Weights of a small transformer language model.
Size: 12 layers, width 320, MLP 1280 GELU, vocabulary 2048.
Architecture: LayerNorm before each block, rotary positions, biases.
Training: a variant of SOAP for these matrices, 590M tokens.
Each number is 500 + 40 x the weight over its row's rms, rounded and kept within 0 to 999. Layers, rows and columns count from 0. Numbers have three digits each. The size before them is the row's rms in percent of the matrix's.

# up: layer 3 MLP up, 1280x320, rms 0.0698, rows 115-152, columns 160-239
# down: layer 3 MLP down (transposed), 1280x320, rms 0.0691, rows 115-152, columns 160-239
up115 098:554446487483583458478399431439459492526483467475514529482524430495521487571512501498571483456509473436469570546479530501463492506478580471493523484493492521409424525470472582480542477588443459495541424460543500448514442521533442534439512553
down115 090:522528538459429532497509487481493528526438531530467567450527491354459547454478439528572538515414465453481469525538468462477429511569541549510539469465484463541396475436513447446497559549508508499500467449519522508468471490531461534476490464
up116 101:507478531526561508477458537545486423553508544527448482521534464481563531550500455532531476514512563494485428507433510508428425573549490546521496540472529553487507436494563506495551508461520519501507399558527521529482481522479479467517499570
down116 110:465622574528509458452500469479451504491523481499475564434532501513534446520505480512507495504534529430479490511473542465537493534498480513477530487536440557482539475460608538553532476546521475472441514564469510464494509532511469484554476523
up117 091:501462557514438443433448504497480493502503506493487450530499468414420482470508548584492473535533460520466527489530542498506460564500458512469501508453475464471523565470513498450573458535493521472579543428607515425501508482438487475526447408
down117 091:508458507436480619543551539462508482439519529435537530478481431493528487502427556454487499474517508500428450470568505447459443541541533462490448516477518545471456449492569519519496505437546463456574491498494467547520460522472518527424382585
up118 096:558473405505511506423469459500503438549470446427505536466538457548500429489534481472414456551497467459509555456485572519542504455390474481501489473479537581593433560456486512556458446454544562520470465517513512470517545494484459434551464508
down118 099:419501546506545582546513507533459499540528477460532499414492480505513462429430564469454487480489538489505464562507482469519463537531475470445527482516576527530437501522481516459536536505497546483511445546483491452421574497541525509537520520
up119 100:571517505433527491513536463468532486472532582469506477483485491457455560510528497566568515460478527479534476483486485562447549496490574423519450437538529535500540497429538533508464470452450566493502466515534523488541452521415439509506508518
down119 102:549503533504468498494494539550493453441534446498550502476508439477513475534470477512489504485498502562434448513509529561543525480506484549569511507461567565477507495444490553496444481598453506428513434483538496480525472443493512561517442410
up120 101:480534531511453552509568515458488490566498461581515471512493475455481485500515465481454513433523484494475542551465473503498534477461548549471486498516542412478506524513503468551447526556484535444527478479496548576511608554484495479523462578
down120 105:484425494508421488473532561550496474502443468501528526562485580453444564458511491516555529456473548500543538533518458566410504469529489546457564522423573527443561518478532489438535521514557507506469429541526434514452489506528469571468513509
up121 089:514432522532487528530473509426519429462495386521511490506497460492455488508443447441531511529461587551499473468534474488496529519526505439529476548529388475510507470449468491530526519464498503447575535529545517453533499469559495489482578465
down121 101:505499533525534494444504503511545474518517493467513533519482460510450508596526482546477413487507369432481505473472477490512513518491558515519481461502551498429497472473521540469577537467499476502506471523519542553461460558510510514519535505
up122 103:473495502522462429519515459490563486603453494480503443516442487465589489457496527456470482429579429516452495506537477512465508506529421477514461498494531480500494522502500511567484475559495539478451563544516518494524444487452586511538530507
down122 098:479532543419496495519525470558466520514509497472517512524416489570445558401495514534509434565480487483481514454543423440445514433568563439494439528503466507517489483496512498538489499546489490493544557537534491476487510519423513521468517463
up123 092:513475512469467503534466494548469448526538484504508511465539505512481501453463559473504541514555478590501559497564496551516551549449436507459493453567491506522574542414434541491482475568463523439470525547474470487462490449472492470456523484
down123 101:500484489479492527499441533490476568567468462569566501491503533547491465548492460517536523510485465510492457458432455504544558472524531519487492538449578429590540503431563500534501433483457485546490488559500537565503545478436542504481525534
up124 103:499525487540579489484535536510549448465504480453515500526536503484481425422499486496423432467587396501470506470385478584507550506566491556561391461508472472525550461452458469446503491483559548491478497437517410532490502442442527490456479507
down124 102:476500516470530566477510444515473444564515536443538511509538599533542563478457541492422475509510469488505552479507508448463540517421555527536489561439473478538555548483467463477517427480479454455586517581513515520571482439478489532525512443
up125 099:475532541508445537509541460483550500504516416511444504440565412498516543552556521488510526503455545539478462511482466493559493440430502510486491562537532479467525522496381476462554469476515553470509514449489454462481471472497542476479510535
down125 103:510545457542507517416558534507582455546512466531483547437545547466437540519461514505507472519499556454497498429493476521505403439553480562485447496544425475512534508534438510525454521515521534526480478469558569458513619481588512518548419449
up126 105:528454511524510529496522474464476510521508532520530489474498574513472474494493534546465466497489454509581551517432526485514492442545515468523444497472563589538567466548499530479478483457436478509500431522513577556543485524438449524446520581
down126 102:482509530466509519474503503502489506522526537516498505528463479468480475561519509446470494488532465466467540510569508519499480573461507466467487550434399510476498492477458535486503543506564503454569536613567482468447389505574505402434425546
up127 096:474560533399423476565480528511460515466458523479449520527487508431534540485500526452565519464532409467527412484592551514482475487493469470483499494558519468467458498509541506494510496506490451518508524499545495446496473492468449493453516450
down127 096:472487520454553463489560515517532501450579469508499493488522472509556520452517581525480489519473580534480499473455466492492507469467558586468508525479479458546543506462482536555504440568502555545533500510527483521495455462593499517547566530
up128 100:531484469528540471531435455595556555460444528449511478488454424553554483456492572466545498479448506508534519533486396505518484441520516473581473483533441509477612473474496537521532470513495462477468538432526515528521450565492500598492495505
down128 106:488539485530548526447549462485394581553431509517535448528504432527521548556458569494525472481542520625501505535468473450557464526497560428480496499555526508495536458488520434571545437516469498464453465510563521517560495550475464554544512487
up129 100:519464463479480528497493584463535457512474484567462561500479546504508472527478485548490487500505548493559512451485389444410472577438445543510485477446505493504513538512489522456451539564425452494500507519469515509565539510415454513589488592
down129 096:470507510495517490472506557453479496501548429488546517477484392490535586530565546470507543476604417472465493496498494513477480436466524508536533429476524508566525512523478533489538536541506513523481439452510486513524498461461470510500512480
up130 097:505521471499414466504617520504530515444476598500476506430573536499493478556483460473476499519472563514551440486487516515435466493500578514520482524563477503527486504490465535510518481622507526527526542516467496497502444502481521491466517472
down130 104:456525554533499516418567481501503404500522536451504432558545429492528451474552506562558463490493523504500451463522487524493510468580428451501488558557481536532516493507505520475521466501552437510565495550530537441490469524527454494517447453
up131 096:528421539495474541474479515472490479517461518522560468513496516472473544438523500494456469507472566532530565480498501482596533470484499441474485526501479461519440573504482513512517533491498472568482524485505486541420542503469499421583537512
down131 094:446558564531507581564538576552526511430491573522513472453488419471429512516488503542493504479487520525572556564523568539593485541498535477455496462529499539500560523560481464525520483501544472490442472510496473523437510505564523488468576509
up132 096:492486497493522501448565503455525509530546477447488587409569462472507508550449404504549465471525548588534573509504542498467564477463550538570443509410533466486473476464439584580511550476505518538493524501524510531519520465469472481467472465
down132 107:459510556513505536473540533557501474540477490561491454460491519515518509586491472481467519451486523412478463490526470447568530504511478476469495465466454524465512569530414450466543435465481457553552451563459577515531435499522546598509478500
up133 107:422540519486505489527512495488544462588413527524476459555485468469490525508440485502502503452504496509564481478482473496447534530597485524510514542506480521531503520480502469535417451494539469507481519499509479534476535472492446594507485519
down133 098:497469471552494496520452454509553584539522522518555514437511494520510559474494426542507481552512477454551486574507557475556434502495479504534519396569449509466515510483532467429560470487516557413502572502612498495498526472465523479459431495
up134 086:511490513484518552509509449554553535450479469537476435507563574486488438536572482470529483479422457449533499508505543474413532502468507544551479480476543484480474449451498506440479558438437447468562473524431516565514428476473511452482486470
down134 094:499500402474474491489455535512542526485513507599443482518499493455440492413449455419456501466476501470507493467526455492516546519578438487476507498524499474500454536489532561545459465511543507523559509510533413546587452478525444392516487475
up135 104:547556519471537492534553435501533473478626451503468553538498522535486473490472426502550436487487474469499533516491522462530502586501408486519489563544455502498473543552533545536443492485500377466500489520570484488523537520479498430479423419
down135 102:493561479425583461493537528475522503536519430514504500458441429473529459538521541475496468494445530502511545527488472586404546590514539552525543453482465495501487553474463485450541454468514552511536511417530415495509440580453521536435568560
up136 101:462469479509448454504478452497499502541578526542532457502511574483439479528495515447541409444596524505492506476488508428526521576493517518480487502525485442496503496491457474564501501482517486438496506441506443493587506533514550512482465552
down136 100:529466548541456412538537481463489462517485497459491491537538498491526483501508437501499494521476433563591438522446524524396463444480550575562456451473439465477414466536518437509419477464403549501515468536469503475499490460466523578497509489
up137 096:536520488444458556494415491529455426515523501481507469504525551502487402428452428552515480511444481496496513532548493493506429412481495539532450481526556505484507473496481543486465491523534534479499503506509478421499417489572557514524569539
down137 092:495526521497505500529473516513530521603405539510511487484448472436447450508550543446475474486494546478518496515539532482452535524506541494513579536452506480550470524647569531483463559523522480421453506478474461487438444465517465487527469515
up138 110:527489427500579507495546463524506502433464502495481477508497508537462476426430536501504367510465509496486470471469464516516511496523592390522501434463378506496560443478492588478494484561485509456505477479477528402460491517567498514539482361
down138 110:482515525431549515488477541485487493541391521530454445543522499463515459465485465462463491508476525472503460452438515438542554487534572456504544489568474517489546550498524587506598477527496484571508567401449582441566442481526547515547454437
up139 101:489489488485499527453524517484543555525535503563479526518482540559542477503555471444522508494581481513528533544454531426458444480528526472592479491522564510530485507545525444409467521500534499507465500503480456532496531534492509555511601550
down139 099:498518515559460464528525517504544497507455476499504487485449431485441503572439512543461521603509442401546496469514500548520537539568507486452459549398547479441472507526463539453488472510525472485492545433395483493542488457468534554532493530
up140 103:500488526470475546479526444597485458467521502552455536520477514475482450575489501521541501453539470484473515453485511501467456475436404493488487505550451458574473493484527457493486502503467457478547522474456486546494548527476499544519593459
down140 111:514553596457579565464499574500484486552503461528477493568556508461560481617546554489553495515542443451501513488499522477489470517553465464412544487534457453509572475496516433546486454504490594516503510582482539504512470537504510513481503474
up141 090:571484535548462507479485533490515558509550472459514500487505512475510438535546558473483538462522484582502487506549420538508435513519579537452480484527504487472455500420479495588500519533452503478514520506502553518440527508579524464491477524
down141 096:511485520466467496489535412508470513548504479442498424520462525515513423505473495402456568502495470476434530476503460549472470495557460503513516503535522513475467519469505485579471476540541531442491519500539559558549444475436479464519421469
up142 107:516479509452552494496491465487651513490474478501475430421484530441484496470477461520514540453503465538501576478444507532525460501522503560503481483566539564489517451485447483504487529442503500453483464464523508586481523465495509494449490546
down142 104:475554472495542493444529514524411555519486532530482524496558513530574484507425540492457486536491512538488552544543449514548500490457498515492454483494498527542552506492596477432574506533419464555517489476472535464464504479540543443554480489
up143 101:483531496468475498545554527533545569446453510522498473449486504494533536505550558391509471479440417442521441527533500567482473523487454512446512534528484533511478490560518455517493525507397461525450514502524452485477473522543543528418427523
down143 097:549420430484452566455472558531523596476510481538566460513494481558538533500453470538490514532467565411496530529487547557491497515484467448491463520500513514525542492510502501509494529551463503505475534505531439499568473433432519440493457558
up144 090:537497495510520519493483443539516493527565525531566528444500428465527481501457540571474486500510453463543499524514521485477456538552427509478492374539529545514540539513424589469470502513439551419510483468500378474515464582507479455501522503
down144 099:534436417534550497487475536454481508541591585532570427489503537537462552393452456557449506453570539493514515521460496529486529515516504556516528522461514510489541475521428539501504519507532457460494546468487467549518494427491517412487528519
up145 093:502458569508589467530507392516513489528439504527548556487490470451491423531476447562553532510464447477492521363482472437496612582475500528519451408509481473518528497502568516543445485498517505502475496508523474459535449528467514477521469484
down145 097:487505558517471496516484516501554525531505530510454411523486487475493490528573516543536467506465455466505515504555445539461532546571464517491512528513507485441540471492471465493486493452447476523535485537519485508416513509532513561619498535
up146 088:508495554453537530548472579524546517567538482472505566464446431495568538539520488457549526497474500544516579538493477481412533485479559529536511428541493532521482518517467498495503502437522498438448488491537520482515518537475541452524530473
down146 096:494494505460513528507499516490501544433460534501540517505531463471454483508460506481530442501500467446458535495561432487476518467516464517505496566530527544573480567535430524496525458515548545476445465452510512529546519495529565488409479581
up147 106:453544499511518545463499580514538477496482528503526509427427478509423443557479468545451494460520468460489432537483549477498450477555508505487484490524579500475526477461451492545469424514452514482540569549555522503541473462505547460515445514
down147 096:486619457555577510524514564546468576492526469539514494464470459549521504558581552519461513546485558468594482559460474455518469483485493436577506482405534477522540506493519496544484446498465514472505563525449470481478452496587499510481453520
up148 092:543484445531511490475400469468628483498437474491449493461509488492474527488450466650566530522424538499491498530562435467468482496584520531601416459532591505466549456475496553527487471457498464482454566464510543521445602497512457526549596473
down148 101:445567518531494518531507473491474510515487523512501523565564494473471553485522412470482468503551432553493487491589543469575515513466389516388432520507456598519413503513479478488555548545472533489507487519531503533591418496548507444486490500
up149 101:505482547471585462502522513550421546497524513525453519475510536465478435467540516561487522473471544483554544425565562442447494532484539481484464498513426574506566533407554517508465456503422462554555477596587511594498564527491516506460580487
down149 106:478575522457472504439533484497475550527543528492544441457480500501430454463490428535500511547507537389524547481474483457585500504519515552448503502486501507480541537559518524494529445526581502544546558491440512484386447547546511461535506539
up150 099:428498558484539511452506411493482504532539563468414542524478618407553487513468453462561511535557425503519528510525522436526483556477500435384497488566452435499527504484517482553516513464502501509530515566464501404526547560497535589522439565
down150 099:397451479483434469522503523463452495518479543529497554470505578540508457490542465497430510487475543512550452535534501427532447485470493539534396463536526505499495494460528481444543482507571568553523492469565481438435540462497485507450545459
up151 107:482503458431528508525535519501503519585506499505453530540472591538532501450488494503526507455494465477478479502432529504497493502519500493532542466522485528506443496544501475513491444549442458535482584464575477542461469501423524522468516583
down151 105:532507537439384518423456589503519520554586457491469481486524518462508428448584496523496471534536504492500503561547512562459548474508434525484483500436513464590548462522434514492445505440483508502474560485465487469524486430502472480578501481
up152 097:514520442480486501505446508551508540489486508488477489402480446479502502430426512511468458547477482536461576443467418495508402585413500489443509472595485519473540459514532512430566521475511542449452481496525494531475556423518459531496535514
down152 095:494458512514468451570493538523515533514534515469438476493455501477561443569525499531473431479485539556521501477475453506496512509534493401520495519503518451473501441479470514542487492485488519542492482536492459459575547455557495477540454453